Weights of a small GPT-style language model, trained from scratch on English Wikipedia.
Size: 18 layers, MLP 192 SwiGLU, 5.39M parameters.
Architecture: RMSNorm before each block, rotary positions, no biases in attention or MLP, untied embeddings, normalized queries and keys.
Training: 199M tokens, 12146 steps.
Each number is 500 + 40 x the weight over its row's rms, rounded and kept within 0 to 999. Layers, rows and columns count from 0. Numbers have three digits each. The size before them is the row's rms in percent of the matrix's.

# v: layer 5 attention value, 64x160, rms 0.132, rows 60-63, columns 40-79
# o: layer 5 attention output (transposed), 128x160, rms 0.133, rows 60-63,124-127, columns 40-79
# gate: layer 5 MLP gate, 192x160, rms 0.153, rows 0-42, columns 40-79
# up: layer 5 MLP up, 192x160, rms 0.151, rows 0-42, columns 40-79
# down: layer 5 MLP down (transposed), 192x160, rms 0.15, rows 0-41, columns 40-79
v60 096:485468537529456471490440526489482520453524511515478525530593537526447518484492592483490486486472535549433458506524498526
o60 075:453485559382470485471499550482478557562502541541437532475513475500511523546440518566536488466456544478505439540506512535
o124 115:517517581478556555432455504500497475498478517425449454493455559501484488539506503512474580540512503468522524533518498434
v61 096:489509571559435526432470490541421507412531617556537484525513493536451512515466467538470538539520551500464457539453538489
o61 085:528504548456513470481495439445542448518494488501464475542456470539500570458516516549544470496507520487497540519541570465
o125 108:523491578537524558487524493538538489475522497450516474529508528551458526476593487487452459542484521478503540526514488520
v62 100:496459499455489485416490516527518472566449562520566460411569522510472512481540458529593517486510507440474481488520498541
o62 090:527527543481473517518464517505505491494477457553428505539495459496522522427485504515453495430521498542511581528495555431
o126 109:499550498531504545504527577456527554418622522552518522533445484483502520479493455425459507500575535552508511487453511415
v63 103:535477454533537583495417477482487476506491527500497512532502464530495482483444466394511503484493530520420491363486472504
o63 095:517549528489493403533473423519455484558460512482468514540508471531554528480533515526527528517454457566468457551502563505
o127 109:451481535464509526513482426565472448483439564486513527550492560443528460476535493471513572452501499433499495504519522529
gate0 103:513499540557551473482435476596519512514525397511444534527489561425507382568494538515564439474567561530532495460506515454
up0 106:470497515477463519529496474497488462420493554541500453502487478542569511461487488579451582545479443437511513503544458474
down0 100:493575457483487468496524565508555496509493498527531495493560515465511571415449511505528575423497514486569527548484481557
gate1 096:497492532493476535563502546576502517416548508546475493514494497528488491459541508525497462513558501507505439454511534592
up1 102:488517527460440484456409474436474543510446494566489584597566569487482519536511563510487510500440536490503507451485538565
down1 101:477523579416466528504469493481480518564468434514505515449497490458507476539452512474528499482516566575432471542460499491
gate2 102:453516590580540444555561490510564479547494465545463433521485524525460449492485547437591512455457491480548569448531520452
up2 104:529501445485464430545499456402500517496480539413471517541490450459501470585498507466537535523512514449512501544469448446
down2 106:480487563463551466523452483523584524485481462433434476447515549470486529491486489465491497499443502492468480512481525433
gate3 104:558523552484534453489524520536491543538562534509425448502464510553536471511498543448519489453528462511501481504495470454
up3 101:496473568496438433462476446399480507478448512547495427474519604485565499579413533545517576527438534477495476430525472524
down3 101:492491559484427426497509506454541432539537535505522428504470468467472503546510497495440502510537485467483498485452549505
gate4 099:444540471455498524499451561555556533528559506531432404495546479483602439570532506498502479585481552485457534522554492531
up4 102:464515485464435428553446469543607514532500499491454453532512476408465460470469538476517500497528513508453511491523531509
down4 099:534508522469452466545448513487443533587494499497587499519452453521561495562505493526465491528428485468528497557472521525
gate5 104:534514523535552447485498578488501540483485524506567509542530515532486438462526472479524506542558548445517567525522443461
up5 099:505505453473508484506534435498492461472543481440467499596475476449519513508613420462485523481479568566465453523565498520
down5 101:439511568533507480448493439456478462518489543448495530494554560603480502504491452478524530511507545476506505447436467496
gate6 095:521455559458491423443480476533487514483512476460458447494456510500537522539562499506491537551467500500464439447575552479
up6 099:430454478492487469465417514486557503443474466471477560445517466487465574535552543522428505491489504446449545456551551532
down6 100:413517478473490460539542494514482522474501532480427428512514516411538553537558479546447468517555564530450534423423451496
gate7 099:472466558480527470467558499488461460424535537474542483552500415489526521481469479424484525532482498474445464545580519498
up7 099:442505521517540567438464537526509452462465545562536436512500532554455482549423524482472498489500486451513503535480537489
down7 097:523529511468572495543443538491496486471429522481487454487499481574486534545482464562488542493522485506511464529505532450
gate8 100:501537519514434577472448535498496539505490470470522496572443482514514441412471484486545470481541441535490506560521483436
up8 106:550481473511544508525440492552491471432484464486423509446549508473557525488540525535506521509500513476448471505571495472
down8 106:505512538455484547458446503572474528517508516419511456481466522464448477606553518512577489497508543504507520553534515558
gate9 113:439446585490488485450491572464498517491447585485490495480504490555448500513436492500469519589463508459491572511534533477
up9 104:543521485522514480566525483484458437555508447463490560521408538448509468475517424561558438419437492445452477504554438487
down9 102:540503505479483479466530556504515437578520489529553497462445569441548555486525481481539526471496443512472500500424498489
gate10 103:541539575522464501495459549500493496493574460440486422490524519562509483484514529485487506492532483491489504454483516439
up10 106:453518522524504542489500572543459524516467519568490451440457518513504462499564539530552543447473541512520486526473427500
down10 105:500379502508508450467504490519526461485538454458529501509509489492546481517488435527464483512519577538508528450558522435
gate11 102:483488495460491503432470454410501529464429513527503542543546532443472464622473435449448568502466559462458501462450562500
up11 099:543486460534421391519483495493558489446469406472537482462543537493460428491506516471456482579484463490500493547478514439
down11 099:490553525492495478539518518585545497557553488417450502484472532495559444534495552520449498456493500505492465435490452484
gate12 099:452510549473474514528505522467521535537444487481503525525568502521540451631493547504475489486485475561506575498486542506
up12 099:545425499498470516509457491500398408536487554583456531448476497574548554452511443485503477461544515513424518557515443568
down12 097:462465428453477515482466510508473477509462531501455534468446542539431519477471520459576453439494461466512524505557492457
gate13 104:551468541486506516538553573477524553471470464516492521525584515557556525564477572499502479464535499488493599493540407397
up13 100:437429507525495497463514545572442523473601462489507460544518467468483525428489464490546495434441414445445478603538510545
down13 098:454467511531534500525547537535456528456482505485489551486609510499518463540459601553531494474558449489530501494506485523
gate14 105:436439512481540486512438498548529522477538485470519534498443460489499488456562474580570451468521475443500521501506475482
up14 103:494470478460414540499470524499526603513448564456503499526493542502534450491455537476499471478519502419509501526470545502
down14 102:502499508577511537479506523521502580500519501498541452446459471511505458568578551473539483535559497514442451487498483500
gate15 099:513494513537490484551488558583491517501559501557508522485505451514525517486603469445545431430496569517495490533511420450
up15 101:588531528459536519530471522460535416487393488532503532449514498486504478490566438507469475501495502474511500531540468474
down15 099:493495526522561443434511479430531510527494456447556438514543522524443505461450519453483534502510517557479497450432557539
gate16 093:515581465460541538486504504478503514494536576523451503627557542549505487520379532526525427540533577507491525478537461521
up16 096:490526500470563500494543470553480492534570464551496549563469475481474522523496412525539461510458513471493415542537493525
down16 098:491497480423528504508439528533522539562516460466517551442515514449524516487483483493579465500537438543495482505461513541
gate17 100:495551513479450511532476504435554470450458464526496559519565477560530494415538431484556501531528473451436589463518502520
up17 101:455529512518483447505509508483573436580498502532588488569479529548497446465544543541483482503477441465535576517507457454
down17 101:463491499477476515522486536475501496516444517537506537457491529591469500473526501496534547458553489471443504510436506499
gate18 099:513513557616561474543468542479526560449510499520500431466502556546515473547519604534516494493470473496497452519485503429
up18 104:491499515461531464511492477540505574451484547450451567530462461475446524568519511527516516514603487482590528475488443473
down18 104:531524488495485513485471554430451537440540498447444515500460517451506552555467595505498487500489500456479567513422495562
gate19 098:457533534479566510510544500502589535437572418464477514572522440522477450442427543479545501506505496534522470478554471482
up19 096:435487505428480479523543472544556520507526545409489497534495460593467582502501542545536425543547502504541496442467561500
down19 099:507547538584428537552438543503464494452517507525515477547516443566553443520477476430484527468493452486570513508563497579
gate20 096:452502532481485462485502585480467473537474485528475502557512472499512545457568501474462504462591464510482514492449522529
up20 102:571454469545496583572560563520520473549493544555456534495518547581551525495468452499502468461525463507465518488503431506
down20 100:454468457489448511497469448508422515538537494552543521515545488484441520520479530509541436570562573545461579454523529499
gate21 098:507559508556515496503526558540442529526518450457512519514535516491476522430543551538534476555470489472496511498454433576
up21 096:504538510572546462543467449493466511451432464461531533496486563478576451467578444492504501565515508491504537530506558496
down21 100:474523506563499438485543549477505551481567430542475506477471554504540510434564500468520534481475540501513500544553529511
gate22 097:500515531404501482432498495530477478524527495529451518549576487533472446461545556549425549475504454488523487482518439513
up22 099:479503508488501516491472528451534475563398519512524519518513530410528512477474455479452517515498492467513558559511499492
down22 100:512514537445432518589510468538470471528455538500506529482584566441493508543506551507520541518424522450431432464494487568
gate23 102:477541536466517448510473568500442507483447432474515521493486495424530497537480537562537488461513505552520496459447506482
up23 099:491429548471474443511424472522489493484596472458560538501451543501557521515555555557536587467481475567469473502543534467
down23 099:514482599453559504512438605485498497571491524458501518439531474525494481448483433530487484440480479491514493434501459450
gate24 102:545468495558536498469426507530563592532515411473508515489520481513523441452487525542528535521450432463520501404554536493
up24 098:537504481462554580469497473479532549527523539551562538517497568438497553485583547509512488425517489465529392468393552501
down24 100:524555400487538546419487462505527510565485513518457502491468535548507520529495476488519591459498487511516558514458509424
gate25 107:552417602496514488484528534577464526552479496510534593494510468514571436514532469468506558482558503455564501466506426482
up25 103:497565535484452497434510505479500447551471524583497432487460487581448491550526435411412536440515495526482489530455509560
down25 100:526455555549479437463438501501458553541533522523564521546529496440531478436460514523513453486574440434449528496500455462
gate26 106:519522521499536547513495549450497500545470436576455550497598503573514392468468484473477497523464546474537513467473485449
up26 104:549459497483378502568517521504498534518446558534475578518498472482560522513447522533536488428562486515492546428493575473
down26 103:503479466507429551532472454509549450455484523508500509559520453485529476474535470501474505486508541562476529617532483542
gate27 098:500477566544525465501459468456456464464499477577568426536516547517467513505504487504585501575530448537529518452503462429
up27 099:537455498473443505492507549519526495532450493467482520468475563585464503473497520527554520492549437487519502421482509486
down27 101:531458489426471569592512545480524535496484511475464540569531518569498420447526489543497505521522519527487543514554530506
gate28 098:522547508527566500453509545508447535458473473451492494507529496513531402580583537545514542458506512513468508433518474451
up28 095:517488557508503480470535463495429464469508567584495525550447505517509483528483503422547525435499464514542528489588508441
down28 096:528504476449580458484503374448522456498504541492466541486529531529465548470448477441579521507477492499570553495554409489
gate29 097:563483530548599438448422593457449514517469500438526471532552588459419524549501496557467448500506532510524508497471513493
up29 105:507507470430476524467470512576478485496415463509510494492534525477423598453492520484509459561533505459502538466511529525
down29 105:480497518418524505540511506544508523522456454496504527554525514523550558502472566459453433469548485472504523515517502515
gate30 108:501480510435460475431499529487496498419523535450489493485510530538552424566474461541552431509472447563467510475479516464
up30 102:539539468446521508538544440504362487492452491493489492510422499488531545469532422441494502474510503455441527528472410530
down30 101:519483455509562519491526439529519465424520452518459471528535502502506571528438547489510535557469491538477491530483549426
gate31 100:572473538524513431472423512504520514491525503496485460464530445484581519528538489471454491537423497554587548442459548460
up31 097:456479522578544519504503471466521453495533546462489570531413490458538491493542444539558481480541489502480417493569375503
down31 096:511528502497482543545463542461497504556526483510487502542445460494473502540467510529494478513483533496484520489497479502
gate32 102:567479536556500534531503598500459504527474484413422472480530523563485456505469507518521441494408508534458460480498452467
up32 096:441572568546468521497568542541494426505515481499499501495494510552521475540467481531453490493466500520445509489446540466
down32 099:467521504557629494565487531517543480522462586484516486505481483508468469492497473487513476480412531562557531470469524490
gate33 092:523587451481505486482598518492505518429511440466463547507470469461462561564421452545472408567520524517565532543498442521
up33 095:500489544464490517437503472494492479525525552558513440490592490541474535454492515508505541408445520445518501419516489507
down33 096:528525431480431454549532528462444467486487529620474576502512501507546524509489502524467519443521533420488511450571454461
gate34 106:517404532492523501419475522495491501495507496544466488551526470422489509462455497481520480477485504516519490464519491489
up34 103:476559505575520499536525521561529584541531458532413588401527454468506520547562500467513608491516480488479470498581549476
down34 101:443504475472497471496548535564511559496475434503549495567469497528427543499500504449476509552503476541508491559495545502
gate35 096:542461466513448492582505500466486560501472506473505565540531493518516500519479500511462461513461420492516508484512490500
up35 098:555410494534516578525446490464503481530494511472540585549479555531491536510473465517522517470506452506480568521526480491
down35 099:548483500512530484468495514534468522513498578514498451502559579486528489493465519523542456504485537542495437499501470571
gate36 099:553452546473496458487490494454550433482547468473493555478554495541537455480468458496497533491452455531442536436579512540
up36 105:433504501485534458520534481533583501502522530519519486552456435509566496455491518533480500543602495483474443502418472475
down36 101:499519463503456552497504484492511528604460554533479455484449465496540519498477500521474536393461519508465501478493471478
gate37 104:464461512479514480468457481520517516427511541500456494525529485427471440528452566592535525471454461538499490473564491553
up37 099:494435451473536477522500507494582488601564529514461485530508505464463507458469478486543479469514468449471491509518447564
down37 101:552531495440480501484543492539486539480540453460502544433526557459492506456448429533504505528474456511569484510492535485
gate38 103:484530486480481502497457565585529553453501475496530530468567445491503455490600505553517475530482528488618562475460596538
up38 100:521375491523440549528545476565512446485513497513490512519517559526434525479468494499499516544534494503390571469507453550
down38 103:488484469470537477478469532504520496546471475452477479520473498518501417523483496544536496479505538551585539574525473489
gate39 104:596579540473496469501579530452487469499438475487503435499478525489567509517518520436496523479491558453492586516500483494
up39 099:550515606603497470477517513433490562500473506540557562487533516516458505537496573591469514473518474456487468579502459471
down39 099:563525551518498503527468517500550531511510453539495428446407540502449468540476493519471499492503481518466460508542505554
gate40 099:507510507477491535471472546512495521505550493544464569448558493442448477444518501475456472533538451561510460511536556493
up40 101:525468522515431491509389536453473530519533408509484537562433465530506545503532531499486515481542430486517492424504498453
down40 100:444570495559530472547566482466547528499531606499523510514469529483481540530503463470480540450455531454473542514396448447
gate41 119:542534473520554544462480515497463519477457553423487450495419593414467535511531546514439522513554541474569492489533451554
up41 110:470458470448473509552505395486461436539524479569531478463558458562512544484459509472508460503442507566435449504490541513
down41 103:536539545532525566457501526532494532468465526406488495508424590407472498499564483530466553528555544461559504491512456499
gate42 097:567515592521468533502504565476463551472516413356506579485509516457512460488565482562503531484483526494490410523522565478
up42 100:512503563489489524505502534449443539495460565522585589553473518498557489430503507440516483489572458545533467467469476456